{"n_layer": 13, "d_model": 256, "n_head": 2, "n_kv_head": 1, "head_dim": 128, "d_mlp": 1024, "vocab_size": 2048, "activation": "gelu", "norm": "layernorm", "norm_place": "pre", "norm_eps": 1e-05, "positions": "rope", "rope_base": 6430.0, "rope_fraction": 1.0, "qk_norm": false, "attn_scale": 0.0884, "bias": "none", "tie_embeddings": true, "parallel_block": true, "init": "trunc", "init_std_qkv": 0.0436, "init_std_o": 0.0, "init_std_up": 0.0436, "init_std_down": 0.0, "optimizer": "adam_variant", "lr": 0.00156, "beta1": 0.9, "weight_decay": 0.048, "lr_head": 0.00807, "grad_clip": 2.0, "warmup_steps": 411, "schedule": "wsd", "decay_fraction": 0.705, "decay_shape": "sqrt", "final_lr_fraction": 0.0, "batch_tokens": 65536, "seq_len": 1024, "doc_mask": false, "train_tokens": 614500000, "steps": 9377, "dataset": "wikipedia_en"}
Each number is 128 + 24 x the weight over its row's rms, rounded and kept within 0 to 255. Layers, rows and columns count from 0. The size above them is the row's rms in percent of the matrix's.

# layer 5 MLP up, 1024x256, rms 0.0819, rows 840-866, columns 0-127
size [ 97  90 109 106 103  98 101  92 106  99 108  96 106  88  91  99  91  99  97 100 103 110  90  98 103 102  98]
[[118 109 153 120  79  72  97 138 116 150 153 171 110  94 112 128 162 119 107 151 135 134 116 132 116 155 142 145 118 178 124 144 116 121 187 125 115 143 114 149 173 148 107 118 153 132 149  97 109 124 161 128 145 146 100  92 149  86 169 160 108 143 114 128 116 160 143 159 109 145 117 194 156 102 133 154 105 163 107  71 116 130 138 161  76 120  91  97 133 107  98 112 125 117  90 119 149 138 129 118 159 107 130 132 139  85 126 124 121 147 154 125 132 160 149 127 111 127  97 100 170 101 101 129  96 155 117 137]
 [142 133 152 104 119 112 176 106 102  90 141  99 116 136 114 134 120 130  76 137 118  90 159 125 147  85 149 130 177  75 157 161 116 117  96 135  74 114 126 129 128 108 176 135 121 122 133 146 107 115 152 175  83 107 135 114  90 129 152 146 119 123 129 169 140 113 177 142 101 151 119 134 154 130 101 155 131 128 153 127 117 115 154 157 166 126 118 112  92  86 170 118 122 135 146 123 115  89 119  99 141 184 149  90 160 164  87 133 145  91 128  92 105 134 119 164 158 140 118 120 124 133 110 126 140 103 110 147]
 [134 154 137 140 169 131 122 122 126 135  97 178 126 114  92 135 101 142 131 144 151 105 117 142 129 117 136 143 180 107 142 147  90 121 177 147 105 129 150 167 134 121 154 127 127 124  90 104 168 123 130 121 126 107 129 102 155 152 139 146 122 119 137 151  84 130  99 111 100 133 116 121 139  88 119 133 107 138 157  98 133 107 154 151 151 159 152 151 129  93  71  99  76 115 101 130 100 143 118 119 178 119 118 103 104 131 165 109 130 113 133 122 115 127 108 177 118  93 131  76 192 140 131 111 116 146 108 139]
 [101 106  76 127 137  86 153 175  89 121 135 160 132 142 153 158 146 120 113 139 108  95 115 137 138 103 125 118 135  74 152 121 113 106 134 179 112 111 160 123 108 142 167 121 148  87 182 135  78 133 106 151 159 130 181 109 110 114  80 156 121 138 160 158 129 141 159 158 126 126 126 117 115 114 146 127 125 171 141 103 124  89 157 152 149 106 142 113 108 119  74 130 127 114 189 128 106  98 121 121 115 131 133 120  99 149 150  92 117 109 114 125  99 158 123 104 158 140 141  89 153  93 148 121 127  88  98 124]
 [141 148 138  97 153 102 138 135 110 125 134 115 126 111 167  99 119 122 143 132 100  84 153 157 121 156 147 100 138 162 111  96 122  80 124 131 145 138 134 159 116 141 120 103 130 103 116 156 134 130 179  85 127 156 158 132 122 144 100 125 141 116 117 101 135 137 113  79 157 133 109 142 146 148  85 149 100 109 121 147 124  97 115 101 171 123 179  94 112 123 145 121 152 122 146  98 140  78 125 106 165 126  75  88  99 143 144  99 103 121  92 118 114 122 127 116 123 131 154 118 126 130 120 132 117 123 117 160]
 [133  90 165 129 129 146 144  97 123 115 141 117 138 122 143 122 130 166 126 148 117 103 102 168 157  99 130  90 131 124 111 134 128 105 130 176 133 131 144  87 115 119 104 112 122 118 111 153 142 110 111 132 155 161 166 109 115 139 122 125 116  94 132 116 160 134 128 179  85 182 166 151 110 124 153  90 122 150 112 111 114 144 102 144  93 121 137 104 115 127 126 139 137 137 158 162 120 133 116 121 141 140 175 111 157 150 104 130 162  94  92 148 101 125 104  98 114 124 118 121 100 198 128 114 125 111 118 140]
 [128 111 131  97 128  97 139 147 120 162 125 141  97 120 156 129 122 109 116 126  72 134 133 132 138 145 132  99 134  93 109  98 154 171 140 136 123 173 134 154 136 155 159 112 156 128 117 100 159 142 164 117 100 152 141 115 141  93  82 119 146 118 104 113 146 139 126 115 111 117 182 151 110 164 187 140  91 141  84 103  99 131 136 141 129 129 129  93  96 145  98 153 109 133 137  66 164 103  94 111 159 138 128 119 107  70 116 122 129 109 135  98 115  88 100 140 152 114 138 104 121 177 126 119 103 116  95 124]
 [141 155  98 129 179  94 146 130 137 151 147 140 147 130 115 112 138 157 122 134 126 141 129 122 152 104 137  83 161 135 150 169 115 123 130 141  83  93  97 124 144 137 127 141 111 125 118 143 122 116 139 123 159 122 151 144 144 148 112 121 131  95 196 111 120 118 181 149 149 157 142 154 106 122 148 158 158 127 107 100  77 145 152 162 114 135 124 165 133  88 130  97  77 121 132 114 120 106  97  83 129 151 121 106 164 129 114 108 140 118 112 111 137 109 129 148 123 137 121 145 115  95 102 111 111 116 106 166]
 [140 159 149 157 109  88  99 148 109 147 130 126 102 131 162 133 145 186 134  94 140 127 134 155 185 107 137  92 153 129 127 100 110 117 160 105 113 169 133 137 130 126 134 143  92 105 146 147 118 126 106 109 122 122  94 146 149 102 112 108 144 127  91 102 142 137 176 125 100 128 129 132 135 134 163 115 143 155 148 142 132  84 144 128 158  92 122 116 107  86 142 117 139  81 185 112 126 149 114  95 177  78 104 115 134 121 166 138 133 116 126 100 156 151 128 167  85 161 144 147 139 118  91 115 110  97 165 125]
 [124 177 122 121 160 122 145  73  98 176 103 139 128 134 113 109 144  94 119 126 113 116 169 146 145  98 121 140 121  87 150  86 117 147 176 149 129  77 123 178 119  95 127 161  98 173 114 101  87  96  56 132 119 149 132 102 105 136 137 137 184 104 168 101 103 114 130 175 168 148 138 118  99  99 172 137 104 144 156 141  97 165 136 116 125 119  94 126 163 121 123 132 147 164 178 111 147 127 131 151  98 158 127 117 145 155 137 140  91 103 104 113 125 148 119  92 123  90 100 143 136  79 122 132 148 111 150 130]
 [ 72 153 122 159 130 122  85  95 150 111  76 111 125 110  91 140 142 123 123 146 120 123 139 146  94 183  82 141 135  91  97 186 167 100 168 169 135 147 149 163 142 114 147 114 183 148 115 148 136 120  64 148 134 154 112  99 104 111 148 127 150 111 114 143 125 167 137 121 157 144 107 153 189 136 141 127 137 116 104 157 150 113 109 168 135 115 125 154  94 137 132 134 113 145 123 110 108 161 112  97 164 115 105 110 109 115  77 100 121 114 100 142 147 119 132 142 105 149  94 101 115 105 125 123 121  99 183 165]
 [138 157 160 138 174 132  99 101 119 141 112 104 142 126 173 160 137 129 147 124 124 101  75 149 119 130 124 138 143 117  98 121 127 107 168 129  90 114 149 167 131 147 111 151 125 137 145 159  87 129 124 144 155 141 125 109 120 134 150 110 143 167 128 104 149 140  89 132 110 135 145 119 148 118 101 148 186 129 137  92 154 120 158 187 153 103  82 142 119 137  96  90 121 120 157 130 130 156 117 155 158 123 116 129 135  81 131 144 122 115 124 128 148 160 155 114 133  86 146 102 162 122 137 125 104 133 141 146]
 [ 97 128 169 137  93 102 152 106 116 123  85 120 162 160 102 132 149 171  76 137  90 113 122 148 149 186 152 146 103 141 171 137 169 136 107 144 143 125 149 135 150  76 129 160 177 119 143 154 117 131 160 136 125 158 101 103  95 131  87 127 122 164 124 139  92 123  83 154 122 121 114 168 152 130 158 142 119 143  93 118 109 123 132 155  83 157 149 153 135 148 122 102  83 131 119 128 138 158 125 125 137 103 114 133 143 139 157  84 122 119 109 112 150 143 143 129 130 107 124 147 143 122 142  90 111 139 105 147]
 [127 144 144 157 183 142  92  88  97 145  93 167 130 135 122 120 162  98 150 122 138  95 160 133 150 134  87 112 108 130 135 119 146  88 145  96 110 143 135 161 155 113 141 148 128 159  91 105 138 130 147 105 131 129 127 131 143 159 119 144 135  80  77 108 109 150 133 110  80 153 102  93 124 150 111  73 155 136 166 157 153 130 113 151  83 152 136 136 103  71 133 140 136  72 104 167 130 120 114 139 117 126 134 121 137 150 130 148  70 138 111 119 104 126 154 167 141 112 131 152 153 130 151 124 110 132 157 105]
 [148 152 141  97 125  74 141 123 115 146 105 127 140 129 146  85 132 123 137 123 109 120 115 140 123  88 119 102 166 124  94 157 154 154 146 122 116 153  89 140 151 117 118 155 129 133 114 125 166 106 107 183 146 135 157 121 173 147 100 113 137 143 106 161 131 116 100 145 101 189 138 116 124  83  93 124 136 101 176 117  99 149 124 151 163 132 154 143  95 156 144 156 137 142 170 169 168 126 104 151 138 137 113  93 112 168 148 145 113 140 103 125 145 179 115 118 115 117 130 123 120 139 117 122  86 103 158 125]
 [173 149 124 113 119 106 121 129  98 122 118 116 128 156 146 170  89 124 108 163  74 131 148 124  96 167  63 112 129  93 153 115 123 147 165 124 118 104 122 121 127 136 128 139 153  66 156 101 131 121 117 128 139 120 144 100 133 158  98 146 128 107 151 144 139 123 124 141 137 171 117 125 119 133 162 116 121 156 112  99 130 119 106 144 151  96 178 124  99 122 142 123  75 150 148  90 131 133 147 100 110 118  75  93 132 130 133 125  94 154 120 145 120 147 101 125 149 107  83 100 159 142  75 113 126 148 137 119]
 [144 138 140 156 139 151 118 200 118 136 121 128 150 135 116  93 148 173 148 124 103 108 154  91 152 106 148 111 128 167  90 127 147 128 128 145  92 110 173 160 112 104  63 125  90 141  87 128 148 142 121 118 129 117 132 123 142 101 159 124 119 114 130 167  85 145 132 175 107 170 124 126 113 135 141  88  98 100 132 138  94 144 112 150 135  90 130 134 158 150 147 165 119 129 104 141 126 140 137 113 161 109 148 145 125 144 140 109 118 115 119 179 137 159 133 101 161 107 144 150 127 144 143  79 106  95 163 103]
 [152 115 158 148 155 116 121 118 145 146 135 150 146 103  79 131 117 134 104 178 137  83 149 144 130 121  93 126 134 118 135 139  88 170 140 140 112 103 167 135 112 130 155 126 141 137 132  98 135 118 127 121 131 108 140  76 101 148 151  67 155 115 160 122 116 160 117 120  80 157 152 142 155 124 164 114  78 162 143 105 151 144  79 112 118  96 138 138 134 143  92 165 107 179 108  86 111 116 129  81 140  91 149 120 147 114 124 134 130  99 137 121  99 107 122 113  82 126 104 117 140 116 129 108  81 145 105 181]
 [107 149 150  76  96 118 142 124 125 147 117 135 107 101 171 154 134 132 151 147 155 130 124  95 159 177 144 119 115 144 100  94 115  89 142 105 110 147 110 100 141 130 156 128 108 154 114 133 132 107  97 157 113 129 119 113 128 148 152  74 160 107 135 144 125 155 144 137 112 154 129 133 132 170 164 151 104 199 147 118 120 130 147 156 141 109 133 151 133 134 125 120 119 140 125 105 123  96 139 127 142 104 142 125 110 106 165 140 122 142 117 144 146 132 100 161 148 126 116  57 160 140 109 124 116 156  88 138]
 [158 174 135 110 118 128 131  90 143 119 104 149 139 119 142 100 142 117 155 132 125 147 138 136 154 181 132 138 129 106 126  88 145 135 120 150 150 154 120 144 105 161 160 130 141  92 126 115 151 141 144 130 106 157 125 138 114 137  97 155 159  98 114 112 104 149  83 160 173 126 166 147 154 136 158 155 140 147 132 123 113  83 160 129 148 104 118 101  73 134 148 146 112 145 126 117 130  92 135 106 147 141 153 114  97 111 139 122 112 131 133 102 122  96 155 105 121 125 149 162 133 133 129 131 139 163 157 143]
 [158 123 146 115 152 122 104 155 120 101 122 121 113 107  93 140 129 110 134 148 132 123 120 151 132 132 118 139 154  80 121 126 156 119 125 168 111 117 150 155 132 136 168 122 123 125 116 140 153 130 135 178 134 132  97 102 134 191 140 119  85 168 103  70 116 107 140  87 154 145 115 145 125 144 117 137 142 138 153  96 103 104  81  84 134 135 160  91 157 112 152 110 136 159 132 165 131 110 152 117 168 127 125 143 106 163 137 119 127 101  77  90 160 159 122 135 117 119 126 129 112 120 122 124 111 101 144 148]
 [116 125 141 132 155 135 150 146 114 144  98 126 170 131 100 131 119 157 173 163 114 106 171 153 150 135 152 129 125 131 138 104 131 137 167 127 158 121 112 134 152 151 115 124 102  97 146 128 172 139  91 112 150 124 109 127  73 146 152  89 134 149 130 148 173 130 144 122 104 133 106 131 132 144 145 165 113 147 140  87  80 148 148 106 134 157 142 180  89 178  99  83 180  80 143 140 176 137 150 130 160 126  81 127 121 108 135 136 133 115 138 103 101 100 117 115 112 111 103 139 146 121 184 131 151 145 100 125]
 [ 91 113  83 139 125 127 140 151 132 139 111 121 152 108  96 121 178 160 103 158 128  83 101 150 157 121 164 101 131 134 118 105 132 120 139 119 136 134 136 216 115 134 152 114 139 162 111 112 138 116 129 124 114 147 122 117 111 128 131 101  94 117  93  58 166 117 159 175 124 143 136 147 126 142 154 170 128 106 111 102 146 123  99 137 103 108 124  94 133 136 114 132 143 139 155 128 144 136 114  91  80 102  66 121 182 103  89 133 167 118 109  91 125 135 104 104 150 153 115 126 138 102 117 141 160 113 145 142]
 [152 111 115  92 133 112 112 129 155 165 124 148 167 108 150 140 137  97 147 139 133  96 133 172 128 129 157  57 119 155 160 148  83 111 133 150  89 147 136 136 144 112 123  92 138 154 139 110 141 127 144 112 106 135 132  94 118 126 129 140 185 169  94  98 145 105 125 131 104 132 125 153 178 129 133 139 112 134 155  95 124  95  94 151 114 125 111  99  86 124 118 109 159 132 144 174 139 128 110 115 192 115  80 126 125 153  89 140 115 110  85  80 148 152 167 130 135 121 122 158 130 169 130 135 141 116 150  86]
 [116 145 143 134 140 104 121 124 145 135  69 130 143 136 110 138 165 160 126 133 108 126 129 145 119 181 145 144 144 139 148 108  97 115 127 126 108  93 170 146 141 105  91 107 129 124 164 160 137  86 169 163 120 110 153  85 116 148 166  92  88 163 169 112 125 118 148 135 150 126 130 107 155  64 106 131 124 120 114  79  89 100 158 122 165 117 127 110 126 174 166 100 163 137 110 101 106 112  81 124  88 112 125 118 108 163 155 115 148 133  92 156 147 118 118 146 115 111  99  81 156 113 119 142 119 138 168 117]
 [ 93 127  89 133 153  69 121 128 143 140 125 145 126  92 143  91 139 106 121 137 100 111 124 177 130 158  95 150 160  73 114 121 138 137 146 133 128 145  99 139 151 181 126 164 115 130 110 130 122  76 100 135 148 167 124 146 115 168 128 129 128 135 145 107 164 152 107 148 114 124 130 142 119  66 128  89 111 169 158 133 119 100 123 180 169  68 137 108 133 159 126 137  95 120 133 156 119 118  89 111 107 147 116 128 158 148 119 110 129  98 112 107  38 170 158 109  97 131  97 144 135 105 132 124 133 165 151 165]
 [115 114 147 119 162 101 113 131 153 157 149 125 141  79 157 102 127 117 149 122 135 111 154 127 112 156  86 131 157 103 149 145 125  94 102 133 113 121 147 145 138 168 151 152 173 124 111 120 128 126 156 126  76 118 138 152 103 163  93 119 130 144 145 165 107 100 120  95  98 120 148 130 131 103 154 154 133 128 135 106 125  84 112 113 151 138  84 167  85 136 137 127 143 156 151 147 129 148 173 153 155 121 118 103 131  82 153 125 141 157 145  96 125  92 151 123  92 164 122 113 133 142 117 139 181 120 106 146]]
# layer 5 MLP down (transposed), 1024x256, rms 0.07, rows 840-866, columns 0-127
size [ 93  92 106 105 102  98 103  89 104 102 131 104 102  92  89 100  92 114  90  97 101 100  85  91  97 101  91]
[[143 132 164 123 153 145 132 112 128 106 152 148 156 141 122 159 134 141 156 108 148 149 123  91 111 105  99 120 105  86 142  99 177 176  95 105 176 119 108 104 101 147 143 157 126 133 127 130 154 151  93 117 162 119 112  98 133 125 138 136 171 112 136 114 137 109 126 142  90 138 118 103 189 142 167 196 131 152  94 165 102 112 106 149 151 136 145 145 128 171 162 144 121 116 137 128 122 114 128 136 107 138 150 125 100 159 143 150 132 119 115 139 104 123 134 109 148 109 106 111 123 120 148 164 125 158 144  69]
 [132 147 155 166 127 184 135 111 145 149 136 141 114  92 122 141 128 106 126  92  99 128 112 150 142 127  94 151 103 142 137  95 104 123 180 111 173 138 169 129 122 135 127 127 163 164 134 117 123 149  97 107 147 126 129 121 173 133 123  90 171 105 104  56 115 167 102 114  99 138 135 141 156 104 179 147  92 143 154 125 141 138 101 146 107 122 141 138 169 154 124 116 126 107 143 162 124 158 143 166 153 125 137 153 113 150 112  95 165 130 150 162 152 146 160 124 144 115 129  91 134 148 136 221 168 153 139 106]
 [106 132 113 111  85 129  99 132 108 133 100 111  97 126 133 118 132 151 158 168 179 112 117 142 125 110 139  74 125 140  88 157  90 102 102 103  93 159 118 156 142 178  90 125 118 108 128 124 108 131 101 106  93 161 117 176 128 118 113 111 107 159 105 145 145 155 160 109 119  91 125 153 111 178 129 171 136 152 134  90 160 115 146 131 143 104 129 143 139 137  76 152 142 110 127 146 119  83 126 101 174 138  80  94 130 110 131 127  70 113 169  88  83 145  97 118 128 137 141 152 118 112 125 144 174 134 127 100]
 [152 150 115  83 166 123 153 128 109 145  66 150  92 132 111 106  66 145 119 157 144 151  82 158 135 135 130 151 155 136 125  92  99 127 131 122 151 105 123 128 126 134 101 122 112 139 118 123 167 109 120 133 121 118 120 142 149 131 174 122 157 129 111  92 157 119 102 118 127 129 115 137 126 130 113 110 125 175 188 133 117 105 105 103 133 106 104  99 135 143 143 160 152 162 123 150 156 129 137 117  98 156 125 168 113 139 134 103 123 133  96  92 118 115 124  96 125 137 150 128  78 124 135 213 100 117 176 112]
 [113  82 127 133  84 122 131 105 144  87 149 143 133 163 126 106 145 114 150  84 105 114 117 141  87 131 127 144  95 106 152  87 110 128 136 136 115 137 129 161 113 157 178 100 113 130 113 100 135 116 138 123 100 130  96 181 139 125 118 119 123 153 172 119 124 116 156 151 127 131 155 113 124 130 126 110 165 174 126 108 112 125 152 130 135 135 114 197 120 126 161 117 121 118 136 111 157 131  97 126 113 108  88 127 120 113 130 141 109  99 109 114 110 125  72 146 100 113 145 124 115  95 136  96 147 138 136 145]
 [117 101 129 153 157 171 106 172 101 104 172 138 109 158 131 140  66  70 133  85 117 115 164  79  79 116 121 138  98 161 150 134 150 173 135 143  97 108  68  86 148 124 126 159 118 151 106 115  71 121 133 163  98 111 134  72  94 150 124 150 161 120 127 108  98 136 119 123 170 133 136 107 100 155 126 141 110  99 121 158 128 130 135 108 171 144 147 107 109  98 145 125 150 127 142 140 134 162 111 137 105 143  97 168 108 140 135 146 153 125  92 131 126 107 122 134 159  87 118 130 112 123 155 107 180 117 123 119]
 [109 108 119  92 134 108 117  96 127 118 133 150  86  77 181 126 149 133 161 202 111 145 122 131  87 124 155  99 138  90 129 124 135 160 162 180 124 123 124 135 131 151 142 118 126 125 165 105 119 125 138 125 122 144 115 133 128 113 114 112 148 118 130 130 127 171 113 123  92  94 120 105 117 116 140 132 131 123  90 100 100 128 154 109 150 138 146 141 109 147 128 113 138 145 134  85 176  66  76 163 118 161 115 141  92 143 150 134 167 137 159 118 137  89 160 136  80 106 143 116 117 132 154 101 132 171 152 137]
 [111 123 132 139 114 164 118 115  93 155 137 121 118 118 142  86 137 132 137 119 102 137 118  99 142 110 117 125 120 164 121 109 152 178 125 165 169 108 178 143 146  90 109 140 133 119 114 100 114 133  94 131 113 126 115 136  47 172 158 156  95 154  73 120 164 136 106 117 150 130 151 123 108 168 107 113  95 116 138 119 133 141 141 144 136 111 107 158 120 178 133 127 143 104  69 110 100 120 138 161 145 111 142 166 114 112 128  96  96 130 163 145 113  96 127 117 116 129 144  86 157 122 148  97 122 127 135 113]
 [122 139 116 127 150 144 124 139 159 125 130 144 133 109 120 161 159 127 159  90 118  90  75 130 161 146 121 148 160 122 118 104 111 102 116  82 122 110 140 158 122  89 100 160 126 148 139  93 141 135 172 117 139 126 107 109 119 151 129 109 103 102 127 118 121 132 112 178  90 141 114  90 149 122 128 138 100 106 116 120 162 134 143 163 150 121 129 145 102 105 138 127 105 137 124 125 132 113 186 156 123 114 137 138 142 186 129 103 115 135 143 163 115  92 174 106 141 133 166  85 115 119 141 143 135 154 105 149]
 [114  89 101 130 132 100 124 150 142 141 142  95 146 134 130 136 140 144 114 124 124 108  98 115 125 114 127 150 140 154  87 151 116 131  74 115 110 133 113  86 157 138 140 116 142 112 114 152 140 150 170 146 165 142 130 124 102 125 162  54  94 150  97 140 140 161 162 102 134 133 147 116 136 112 121 140 133 114  94 128 102 150 115  94 126 129 126 148 111 138  97 102 149 136 131 139 114 137 123 124 123 127 119 154  95 140 168 119 151 144 148 105 135  94 155 170 161 123 126 144 142 156  96 162 108 122 101 169]
 [127 179 181 162 128 138  78 104 170 150  95  99 132 126 155 129 149 108 145 121  99 124  84  92 129 137 115 143 166 105 118 158 118 122 180 147 124 168 163 182 157 122 120 128 151 114 162 178 114 129 115 165 112 138  96 157  99  95 139 163 122 115 128 137 147 159  84  94 131 157 107 126 151  77 128 139 164 111 136 127 178 145 129 147 137 141 110 148 126 109 101 132 122 143 132  95  95 142 147 141 124 125 111 157 125 124  80 123 118 146 119 117 122 150 103  95  99 160 140 121 129  94 133 206 153 121 165 155]
 [ 82 126 164 148 109 142 108 140 145 124 104 150 187  81 105 134 108 126 129 130 126  98 122 129 127 135  99 125  93 113 112 149 112 122 160 105 165  88 137 150 108 118 105 160 142 149 115 153 122 154 123 127 139 148  90 140 114 147 151 117 135 117  93 118 158 151  80 140 161 151 146  96 132 120 131 141 105  88 144 107 114 165 106 113 135 124 166 151 109 129 116 133 131  81 162 138 103  94 160 124 143 156 145 173 130 189 116 130 101 132  82 142 120 103 122 109 145 137 111 141 113 160 141 218 146 131 125 155]
 [132  87 123  87 125  93 129 119 117 133 146 136 120 139 118  97 123 109 143  96 121  89 132 133 145 153 143 146 114 126  90 118 141  55 144 113 146 151 143 154 140 125 124 149 141 154 148 139 152 122 132 106 100 111  80 137 143 175  96 135 111 109 149 132  81 104 108 185 118  77 108  65 126 124 131  99 147 162 141 149 137  77  84 142 143 127 180 119 132 138 143  95 114 113 102 130 141 107 133 141 149  51 139 132 158 144 130 137 139  93 186 133 121 158 129 131 124 128 124 125 128 117 123 109 121 125 100 168]
 [147 120  97 122  90 119 159 117 156 167 159  71 137 136 121 129 156 164 115 143 116 178  57 123 118 131 173 116 132 113 130 156 111 128 126 142 145 154 132  88 167 131 142 119 142 108 125 138  97 121  96 115 124 139 101 137 118 112 132 125 126 159 154 106 157 134 139 165 150  80 138 118  96 112 184 183 112 131 153 126 109 141 118 103 154 119  99 137 132 144 108 122 129 133 176 125 133 139  77 118 143 158 122 100 155 116 144  96 181 129 139 150 151 148  95 121 128 157 118  69 109 119 128 162 177 112 104 121]
 [104 125 102 103 125 169 109 120 152 119 162 145 130  84  86 129 103 102 144 140 140 124 102 115 152 169 149 157 101 139 145 124 100  95 156 146 131  91 119  76 138 155 110 136 130 111 131 154 131 183 136  88 127 111 103 107  89 108 135 125  93 113 172 111 148 165 131 120 141  85  96 149 156 175 153 131 147 155  91 115 120  89 137 141 145 123 154  96 136  99 132 130 162 119 129 124  95 135 163  81 128 116 144 146 133 143 154 118 135 167 150 126 172  71 146 156 136 162 159 143 125 108 153 137 138 145 117 116]
 [107 121 146 141 170 133 163 116 122  88 129 127 165 137 146 119  74 131 143 112 114 137 108 122 165 152 104 140 150  96 158 119 127 164 111 116 120 132  98 147 135  82 175 119 118 122  99 118 152 164 130 140 103  90 116 106 140 139 119 160 141 107 119 115 153  83 134 158 110 161 132 160 111 129 117 101 126  99 127 138 110 110 134 118 106 119 133 129 141 108 152 189 147 134  86 123 127 116 123 131  90 130 108  89 168 141  59 133  83 166 124 130 174 161 121 154 136 138 124 122 158 112 148 105 114  93 133 156]
 [111  98 126 125 142 119 125 122 124 147 130  96  92 150 124 142 153 103 128 154 112 141 131 141  89 151 134 112 124 110 138 114 154 148 151 121 136 123  88 126 172 141 112 149 150 119 126 142 136 140 126 132 159 148 108 121 115 154 114 135 161 128  99 147 123 119 150  95 103 114 107 130  91 140 148 134 178 182 132 110 122 109 101 124 148 122  92 107 127 145 155 130 125  99 159 114 138 117 138 110 122 152  97 130  94  82  63 114 113 105 135 146 172  88 162  80 119  79  92 135 148  83 135  81 124 182 124 152]
 [131 146 137 107 121 106 151 107 125 132 130 104 147 146 134 115 134 212 123 128 152  73 106 132 118  68 100 144 144 114 114 143 157 169 124  94  90 164 130 127 134 148 113 120 126 114 142  98 156 114 113 121 117 122 162  87  97 108 121  90 143 134 124  94 125 142 137 111  54 157 127  96 143 168 159 138 151 182 161 131 133  95 110 117 128 122 113 118 152 107  79 113 136 117 114 125 131 133 132 133 108  93 138  82 127 126 165 175 122 144 106  92 146 101 113 128 123 119 147 112 165 135 133  37 128 160 122 148]
 [166 125 126 109 152  91 104 152 120 109 120 115 106  99 162 135 133 125 129 172  88 149 145 147 144 105 116 135 108 131 109 110  99 110 123 100 108 136 122 140 129 115  86  86  89  89 135 141 130 134 177 137 151 121 122 123  94 150 123 197 106 141 108 105 174 123 144 115 107 138 101 123 109 106 111 142 186 155 150 122 110  92 137 159 129 138 182 142  88 131 119 122 108 138 112 113 146 109 127 103  98 106 153 114 160 133 123 111 111 162 142 140 111 168 131 152 106 121 113 125  77 144  96 130 155 144 107 130]
 [157  92 129 155 160  75 111 114 115 109 169 147  73 130 148 133 134 104  83  80  94 112 114 120 149 128 134 138  96 163 141 133 145 133 109 107 126  92 138 124 156 129 188 129 134 155 110 109 127 106 156 120 129  82 136 130 132 125 152 124  83 121 113 142  95 144 138 157 121 152 123 108  94 140 157 145  99  78 142  89 122 120  88 120  88 122 148  94 143 121 150 118 151 121 178 125 112 128 119 117 145 126 128 141 107 140 128 120 157 142 142 116 169  76 121 149 132 144 125 172 143 147 125 155 130 145 116  93]
 [126 124 141 125 125 142 114 124 145 115 128 151 117 106 141 138 103 149 121 147 127  81 122 152  93 145 111 130 149 118 124 108 142 136 165 134 110 132 143 156 146 118 179 108 145 131 124  88 133  84 167 141 152 120 114 138 146 170 157 128  94 129 175  77 119 127 139  91 144 143 141 106 119 152 177 118 137 121 139  55 168 122 158 108 128 137 122 120 128 164 162 120 138 154 162 146 114 124 148 132  89 155  92 130 117 145 118 163 127 156  80 101 120 119 102  87 132 112  86  85 129 166 150  82 137 160 163 140]
 [ 92 128 128  98 149 162 120 108 121 132 133 111 144 113 105 175  82 116 126 128 127 126 151 141 100  87 132 155 131 146 134 135  88 140 145 137 137 133 100 155 157 135 148 168 122 113 122 124 122 119 113 109 136 134 105 109 116 116 122 147 159  89 104 153 126 109  99 152  61 170 123 136 109  75 134 139  98 149 131 125 112 132  76  98 144 158  98 160 109 120 185 140 157 137 125 137 149 126 146  98 118 130 137 131 151 121 115 139 127 213 155 158 140 101 152  86 157 176 103 118 125 109 143 183 151 169 176 110]
 [121 134 189 134 147  96 125  73 126 100 115 102 112 129 159 142 117 105 118 142 109 130 128 120 118 184 122 100 162 113 109 147  83 125 137 126 147 110 154  67 111 128 121 130 157  90 165 169 118 131 116 132 121 110  71 146 157 134 161 129 157 149 108 158 123 134  86 129 160 130 144  96 143 176 129  98 106 166 134 143 135 143  95 136 162 117 138 128 110 145 132 151 122 162 121 128 128 138 129 158 143 142 129 149 108 136 127 136  95  92 173 152 121 143 142 108 100 124 117 130 153 164 154 122 103 120 137 112]
 [152 132 117 153 119 136 144 106 129 124 154  81 114 132 134 119 165 119 117 179 119 149 104 120 127 141 115 122 104 137  96 158 128 124 117 111 109 102 170  84  97 134 127  85 187 101 104 140  96 128 139 132 136 116 132 134 131 167  92 111 135 116 108 125 100 126 169 144 119 130 116 116 116  89  98 107 112 132 160 198 125 132 176 146 116 144 104 155 179 123 113 118 107 164 146  77 178 112 140 168 100 145 174 145 132 123 151  80 162 118  82 149 124  75 130 109 115 131 122 137 134 124 124 140 122 156 111 159]
 [147 114 139 130 113 151 140 149 121  77 108  95 138 134 160 125 108 104  98 108 118 135 121 147 105 159 166 192 167 133 155 116  96 105 133 122 103  97 150 117 168 121 124 166  97 134 116 144 145 119 106 122 149 127  90 129 102 139 126 186 103 110 162 114 106 103 140 114 120 127 138 141 143 136 128 149 145 134  92 127 147 179 109 167 131 147 158 108 132 106 119 150  89 156 131 144 166 111 143 129 178 130 113 114 140 127 132 127 147  98 136 126 146 102 145 106  95 108 143 146 140  54 119  78 178 107 115 155]
 [102 123 153 114 102 116 122 114 155 138 118 106 149 122 113 134 135 111 146 111 109  80 133 136 135 142 130 132 107 112  72 117 191 158 152 143 144 107 152 144 117 116 157  99 121 131 124 152 147 143 113 145 144 110  79 144 136  81 126 129  96 125 132 155  98 136 147 132 120  94  96 152 163  87 122 157 124 130 121 120 122 104 140 139 149 133 121 130 155 115 113 107 152 140 125  97 118 159 146  70 140 164 151 154 122  95 130 104 184  92 136 134 119 125 118 154 136 153  97 134 156  76 154 244 122 138 142 127]
 [124 167 155 128 120 148 118 158  71 160  73 125 141  91 131  90 140 143  54 143 108 143 143 154 106  96 163 131 108 148 133 133 153 121 119 154 154 174  89 113 153 105 133 113 118 103 147 140 107 125 100 146 150 144 127  92 161  85 117 123 145 121  84 108 146 135 140 133  93 138 110 116 105 178 126 116 138 128 120 161 109 148  98 110 110 118 113 109 170 137 134 125 162 161 123 125 143 144 124 143 133 138 139 135 141 153 100 129 114 141 140 143 124 161 135 145  86 135 136 114 121 103 121 136 112 134 149 149]]